Part of a small language model's weights: paired heads.
Each number is 128 + 32 x the weight over the matrix's rms, rounded and kept within 0 to 255. Layers, rows and columns count from 0. Numbers have three digits each.

# down: layer 4 MLP down (transposed), 768x192, rms 0.0732, rows 296-327, columns 96-191
# up: layer 4 MLP up, 768x192, rms 0.0701, rows 297-328, columns 96-191
down296:111061152151095093149081152097108102145076068106184155133142077176118188111121121113153076122125067101092127138148145172100140111106123121151165140126140137159113052097152159176169138096134121146094122127127172168067140115148100146133131185106111138082176179122129124093113108130140126140
up297:130141137136138095129119137126105153143102089103155140130149116138109147119135124127173173127154155124101132145187104165143085115125154131154154092078093098158108156131167135126120086115135065105110134155107103154121127118162162143120165111122056101130145125085125174154077129133142107158
down297:092102107117096092119058108134080162058094118122115096163112158148124132159152147128145147128114096130162107134037125128113179145177150132122135034102077157163106097100151111115080085131164140146132134088058106132133124197171158165141097144154139140102093068143140111044140124151126143074
up298:102096149148173141124083171173136098098100126155130172068092120057156090156188123122088153114120164078133088153089155094126094136194138153118118159108156137119073115102162129124089175095108135160044161095130090127126150093039102126137126186149122107081052177072101126100129086142124123168
down298:171143113119174152124126155098132152112137165070141102162074141146127148085122124125122115195099120137135099123145133151158135126143158139106161081091123182119153111153145132160119068129123119122178062155090150167109112161177142080129183119143129104169183126183132122122099112125109134135
up299:178136164107086183176084156088119149127186111073125133130109094180134123132141149162120113181102096130112096255162160185104129114060120098130115125130152129045113145151135187097107080147111172141140098101192145144201138138163159068172168091065136114113124133128096110150164098058087107078
down299:119171153122136063176035121106109102148131121115115123212161107177080132139119079136106152142134097128144167165126135156135175186131047113219168066103156115094106109161152162134069098113075140144146194127194165179113098099151113066091208133099125053114134181169125084140176111090107147105
up300:080147091065103106123109195139113151122132078122126130158187142087142173145105115144120107134081130136112175060192130129100168072118162109137105124132089129171097131102111119174104157161083105153150157123094106138146131069158134086111093134120131141161148073111128158102147100103149101115
down300:142157078136159095103158161190160128125048154125146166152066145115117042110100179130168187106142144077106149212078126141125080163118128134143143108081174062137182119082175125090136092136115160106122097165159085141143075211119142127133179130090150146137109152112100100173111166132123188184
up301:183148095128108097093142127169054126091118116165119097153092168116127100133146192129090144146188163139145115145107166099071138108105146110096106160200174142166134133187181118131147168109114112145173144179105124128089097146129075090101174118139116075061160163125075088128151158128140118131
down301:105166221158115146110085131104172153206154118084130097128120124157067120151093071118134118091093126096105126132154073135194096139133100148140129126055090102145108111123046122100112100121161125126066110106118135119116133090119187160171101129110118123165132122131161157123109162141135112148
up302:146145121052153056124148071216113118148129111134061123188109122140201115151123101183124138159165125141127171104122136094100131141101121111090123156119130153187131146082124180126126128134160188182127083140225057103115176058115137121097170111136157141114114132120227125159139116078058116060
down302:089159065154145127136136184119110072128068173074126122133178147153081091113107148035167136109147068092122109101105129120072111090152086149093131220123152112141170136145100093163130124097149099170139084100150137151119081181126130127169108130131181077165133158129058115140181168149107182111
up303:175133153130156178118152155132164165101097102088155124146135145102171107155162122114140121147113169126141115124153145115134146108088164154150090121134087146122094119138136109087100198078103072132144202149133162153136126143115147111121120097187142089146134132141147170134162148110149072118
down303:109154138102076070149108132159148122129153135164143171118114121154102123067096128050156134120138111174094164130184140099075099124225129104120160071132073044123139133116151145161175148161144161156085092131104101097110127145171161099197144125139120120107085110136117131126135115075069120089
up304:074130130099153145146170166091117130134126148128173178136127170127132179120163170147161172130146105083119144119227144154121124129097113121108128129111136120171124131119105170133118199062174114107081143156127081126114133163076123149116094127109092073133118109094073088069079202066119101146
down304:147116131120079129149102096134194098142111082121129115175150063132078090180086089138078107075109081217143137130105145136143210089123140208160151105158069148135160122188131093100143114180125171103172116091059160096124159097147074151082103134082158099131151148183098143168174103155142077112
up305:111194123139088173091114114150107137208089095159148143098082175160171129115124111130152068092173124139134122140172080153098110122125119075115075133120107165143124139153078130110151179163128135151100096129118155152141173106106124160086139203168177144140095072161105148041076183171139102097
down305:165062098106144071103148114077123116066091155066108118137171128108084122131086108132113137183059170108075107160118125121148164101115131151093155159107102134111130146141172105171120070105124128119149119139096109104192056087170171139118139112115095068134185168116166114203224135052136172178
up306:113134122162153086094100128106089076164106122193150123119172155121138116122109091062169127139126120132112135143114102134166165170157126205162141163106131095164122138146205135122105078124155104136165153107114128136158112146116081136126181168086147130089107105164102117151089122115101124134
down306:107080162112163126130093097160137179100115145096164086105075124127147112148193121161137090047100166156167143104142151116116141150150052086146111110057122144143125143110122150095136173137146072122149089173156101173136184113157103107122069136237147140132130120132136134145128106155124128096
up307:145158138085173182111068117089092102173110094096133135154099167129125172145090130101139098140143157084137132088108136131141129179125179199167151142115159108191105111144105110151114123183113159133153170108157109081134078067106115080131116160101104178107132199126129123163131147197118136118
down307:129089081157100134156181122123147121076140247166094103077121082096083087166140144119109167120184117165153113139199124159112151065123155108135112094129166126105115133081192133112099128114103077118137116147149176123158104164140161164107122098088183083145142136171133114110123138029103151093
up308:120130106091076156113163126158160153121141111136121117213140129154115141105137144125124148041116119149186150126140065112188154078152137122118163135129206093192129095142141196114120113144157165160133119105069109078146119088117190161179167146071093097140096113131123123084133131186194068122
down308:070143114120102096134176122114168167159192099127131122138129142164117134125094096108092150093165119113097142130122137195151112132068060145128120131173127205144125120178162123158070155095161126101165116124096125142129139111129129194132132184162156133104146077176151126160091141161089162101
up309:099189111123104130078067162081113060079083135176112146174111119111086141152154161139042160135139113188101165111169166099092171167132125107145073114082165153128169112144124086115125135195111169070136088146105114120113166168150142164144186116086111141122104132129101116134135162110133112085
down309:155129126090149086178177115134172214182164128091140132125172115108148101107108097167174100118109108070196111123129160192165086095133113148101181135173109109164093141100144151150067115047172106190084152131178128161150127100118087163080063157136168088116156085159116126091124091134118202165
up310:141133125129108121158126140124132118113171163117161144132127129125205132148135173166162101131139134162063139078132120126148126071143073087097177113137137128050152119090138175156088058083059126064162127087106103056148107187069157114133133141132121147173123149151178162141184097110133157168
down310:143099153106097114102115139119091121135117107127101118128121158128056075069116076150108174111139115146144116127136138138090151173136155165141108098091125115138167072166159111077125165149214125160098136106096154202134130084161071109088076079136107173094175123155075133125130151164130074156
up311:118105138046096107167185092170107196142120126110179164117073148114112094080114151162088175159136069136159131146104158180095115159173124112104171145144160116124125118068180148138115120146178069123153114100109116103145094091140115140170107173108118106116134107142129168101162165150113071168
down311:118130102112090164123102137108134138126127168139073141172177092217152103192157117171132154083101173077097149114110154124110155100127161106115103152075089064158143088114150080079120145160078156153129113139083116150104173131103104085141125126130156162108133154095154152152100090161133154140
up312:144081136130181150132098088134142161192146138095158150142098134130146122121129125072084190161131104165084059155138133084182161153166135093063122098094139123152109114082119136126142145105091203109139165111077114140110105095147107118150147123107142120174104135184127147165121148145091138119
down312:158118139101084068121168173110092125066142144116126093153131117113092112143153111156148111115130160148154200123107112216072113132112086141197100146169160089134137105143081049132149125145149075126126111125165169095114157163129155150061125137164133117098159160123132086102132106101145169157
up313:136128140116121135142145155175117071083092126091104116177155136079150151100159118103161143143138129179097177138160140186080131054175071143119053110113180173192123171115194079163120105144122075131197103127071139124128105085068138098120157110136124158114139189142125125053150138162161088095
down313:118132132120134173136117087078060086172098111146103153144142161035158124147127175165184055076154177119216166141148177054139137174166108122117170072149128105129114055104157116126131085094162104176137122104168135137148162130094121169145098122130092065162041053105144117133097109133150136122
up314:122156107095101100081129057143131161123121130116109105179119134177105117162132154100097127116124149103137141137158184182089081085086180136188139148077100173112162164108163160105157174121156070097147152188147106151182100081128124100106144086124115170155129169091112147175078095140124159102
down314:084068199195121141129137144082194130149118127153150111097156157127136136116134094092114132137129137188097154060082109119177156140207093131109159110159157119155125151141082098147127149105106152108164101143127102151118214120138148114115120112100148073088100095130107152123132153121164056129
up315:121115131084139156094138114095086151134161121152138154179126140162109227140115040154114191131168108139158206118140127142100151139091151140124143100137156081145122101061121122080147109154173131125137161136129144118212178123123169110211165118063157104125096110119115079073121090123071118060
down315:165102115131134140125133223159136122075171092116121084070062128107077050116097140164115100156183150095123098147137150069146120184119110115137125149079160151156134072169130115182123128134056144073123121127132156151115081118121097166063082122168149161079176192133131158113150125156199091133
up316:214187141192132131140165106186105078203194109134152126138113162093112149173115168129152161113156104148120138166137105134047103094112155149108095147150094102109122156118143187056050164212122096132109113138168126113133061124100063114072115126175144127106130146146139072045075110120134123058
down316:113155127126092067140103099106127109146084105173130122138062105215125104158117122108132077116076083124107111126104105109135156138129060153072085163075163092154114136115100149119109109064148114160145085129097084094099137127142101138140083122068105123061122093115143117116167164176178091176
up317:138178136159104116132091141186135097168164159177121120085089160153125103087166148166132135162135134159128136157191114154093107112120101132121122197165056156193140120138141145115156083123118089181135113128150104154078094126147074137138077124166147107174135122137171082105166128092159097093
down317:116120106107096123081127149103088130118134118067109094112155079136101150201130121080154113129128118111117107075094131102184139144190107132115132068147187103125126151080147093179135161139187118076097154170140118094142198110164219120167160091145122134128099134116112137147120086144117225125
up318:178134184128080092177140131147108089117071100200115128143037168093095136162151129194096149117126081097054158134109142093127132161114122128149146135121153137141155162163131091096143074115162100120112107119062149121173113088171175128075122106081150104165108148112137149126183126136135095105
down318:140107107131115181056107179130193114140161097153113132105168112173152137102170109096105118153157168166101079113136159098116115212152112123178108134134085172156150155073084115149152096157098085150129121097084077146121139136101041139164171146189102105094136109133094182157119124156104122112
up319:152136126152180077069125109175088113087119074115089095108155182039111050157116144146076146120097132068162093138165163136195148083069149136136152105162134097104143140157106186150042113088136128142074132027176139157115074104185087108140160147163112071182085093183147077181095115131158099159
down319:118124139140124121098137122088118093122159169063128080170178098170131103130119109150132090081126138146114140173154112110194193186131170103118179136085044125190129084116166156080092086146155137110137130115189158155111121134142122072123127121097071085087158136120152153155195169158100134132
up320:120130100162168153091085128083125124115127114105125070162194118097092134169134149088186188131141101122109141098180149148115167098149188131114156099131129131192157080146129137109096171094131178147166161082173123129149081141122120141151117067143148088099108167142138141114129102142098118124
down320:109098149129132056135155108130145115132062116148150145086108124141124127104145099128103094136110153106105107142112101153147125122128115112126055145110115109136114141110116120114106106185108078105117121155098150132095168143153131146154142175103140154181146119076158157141136150089096139132
up321:146130160076113091093094118122141124145092203133133116139086128123114113186123115112119128096163095112101188126153128097135120082152164140108096121161153087133191141064134140130149145166148146114092102152095136116146104131154166118127116149125158113152121093193080157133126107094095108126
down321:128118103150135144139142141133138144118146109166111120098150158132144159116144132146119125168107130134131132127132117108164155147070085115164155081096110143104054120173103117111150110112120084118152111137144145162143104126118108127168137133124093103059163127072127067119175132169158135066
up322:162119121111139134140096099140061140104141105163121101106133093117131201141089133117086100130093117146129106146127112100102153178093143134109026132157105081156144169089088089138085118141126100167153164133083105141084155084189095166042115147109156125102145140115154195099116113066088124176
down322:134152171116076099181130166083144133112153160164128135130125181186160122115161138154153153102206181084107166132099131121131122122130137104127185168146159131053126138170148192085142122152133130130154074096143128096145158118099173083212157128127168147093097123166137094169111173199116175075
up323:070109095107157120081147166116158144116110094167116075136136103089147109089111071087060088080168142119078094056118142121074117168084051165077182095118138145141144132119098128062109119114097147135106140113127094052113136147140131111125188210174111115136124148096086076138162172145140125208
down323:125156124161161128153107172149098149115131158077154174130157146124172126177125141099139155122129094129192096161146174107066121098178209112134138125113155126173124093134172187148107143166140142136071159093172134081121141105101089101065159094162163152125082133121127098110139085159084066130
up324:111176123108088149139128129127138122195143136132105133114146134159105166126147134161163095094186141114113176128196111137120136110116147100150085100179146146124061127073138141085183168103141099168049158141161135142110168141124082126136151133125149040126134062130135126115132141138143129140
down324:153088157173107138116128145103124134084137088061109110163103129118116140131135076096122151175136141112146134167055084129102106166138154094110130140071130132143200162160128110147133079111068089080167127144101188085127049131174165113110176075145126197126127176097111203171145096085102183094
up325:089143106152140106111095118142079185116193108115176091162150188119087094148077116083075194167132079078109143086167123130129121178140150111127131094125145114067114096137095142145129131136126129173088152080076093169153121144121199101144144115109175092067137117147155077083135072134062093139
down325:208087142093105171176131098156125098114063172141060169030129087105147154100145148179209114059149163161144122186075120140082129107079120130108107163128071124175133094070135106118134142145126151109154158147192124127104086110136085168111141167125077149133115080120142164134138160083144155161
up326:099099153135125128152121146131116103128140200157144063145076116161137114164107087139116143132117138115108172129131173126069121121119167136118145148150110108092156125088114131125139150138112136154133127178094128105157117115136119051166131115129097150097159063157105192132072094146173118166
down326:147132133166157108121154100120128152109107082158122161115142131120124120126111174087141124132125114157130070123095167118215140097144148124134100098147126168124124157160138142093100095131194125118099141032129142169064135100107166176108129129125154091118076168133181067140175154116097112095
up327:106166094130134113129155146079121174093117110147075126151116073175125109092147135138165149123102142138145148158172141127120110218065136148146147113209126150163126089136113167104146105095139090080130137128227066115109033132057131127106162150110083106087146134169196123126110115159087146101
down327:098098067143153171061089067135139153101079125067116117131139177113165164158127124108078156200109123113120170170119173110135108125177139132101118172137129073111103190120129119109070104139155154104172090222172157161133103174179118177149138117148142120157105103113100083122091173145110121126
up328:135072146131089159064168098055149145111083130148082139080139155111113100196091164142130096154126140198169159184112145179094197146100157092138071144150072085119094115165187153162129154172101165120068079111150143093154093113162091103127206175137120101138077132115119141096134099118109130115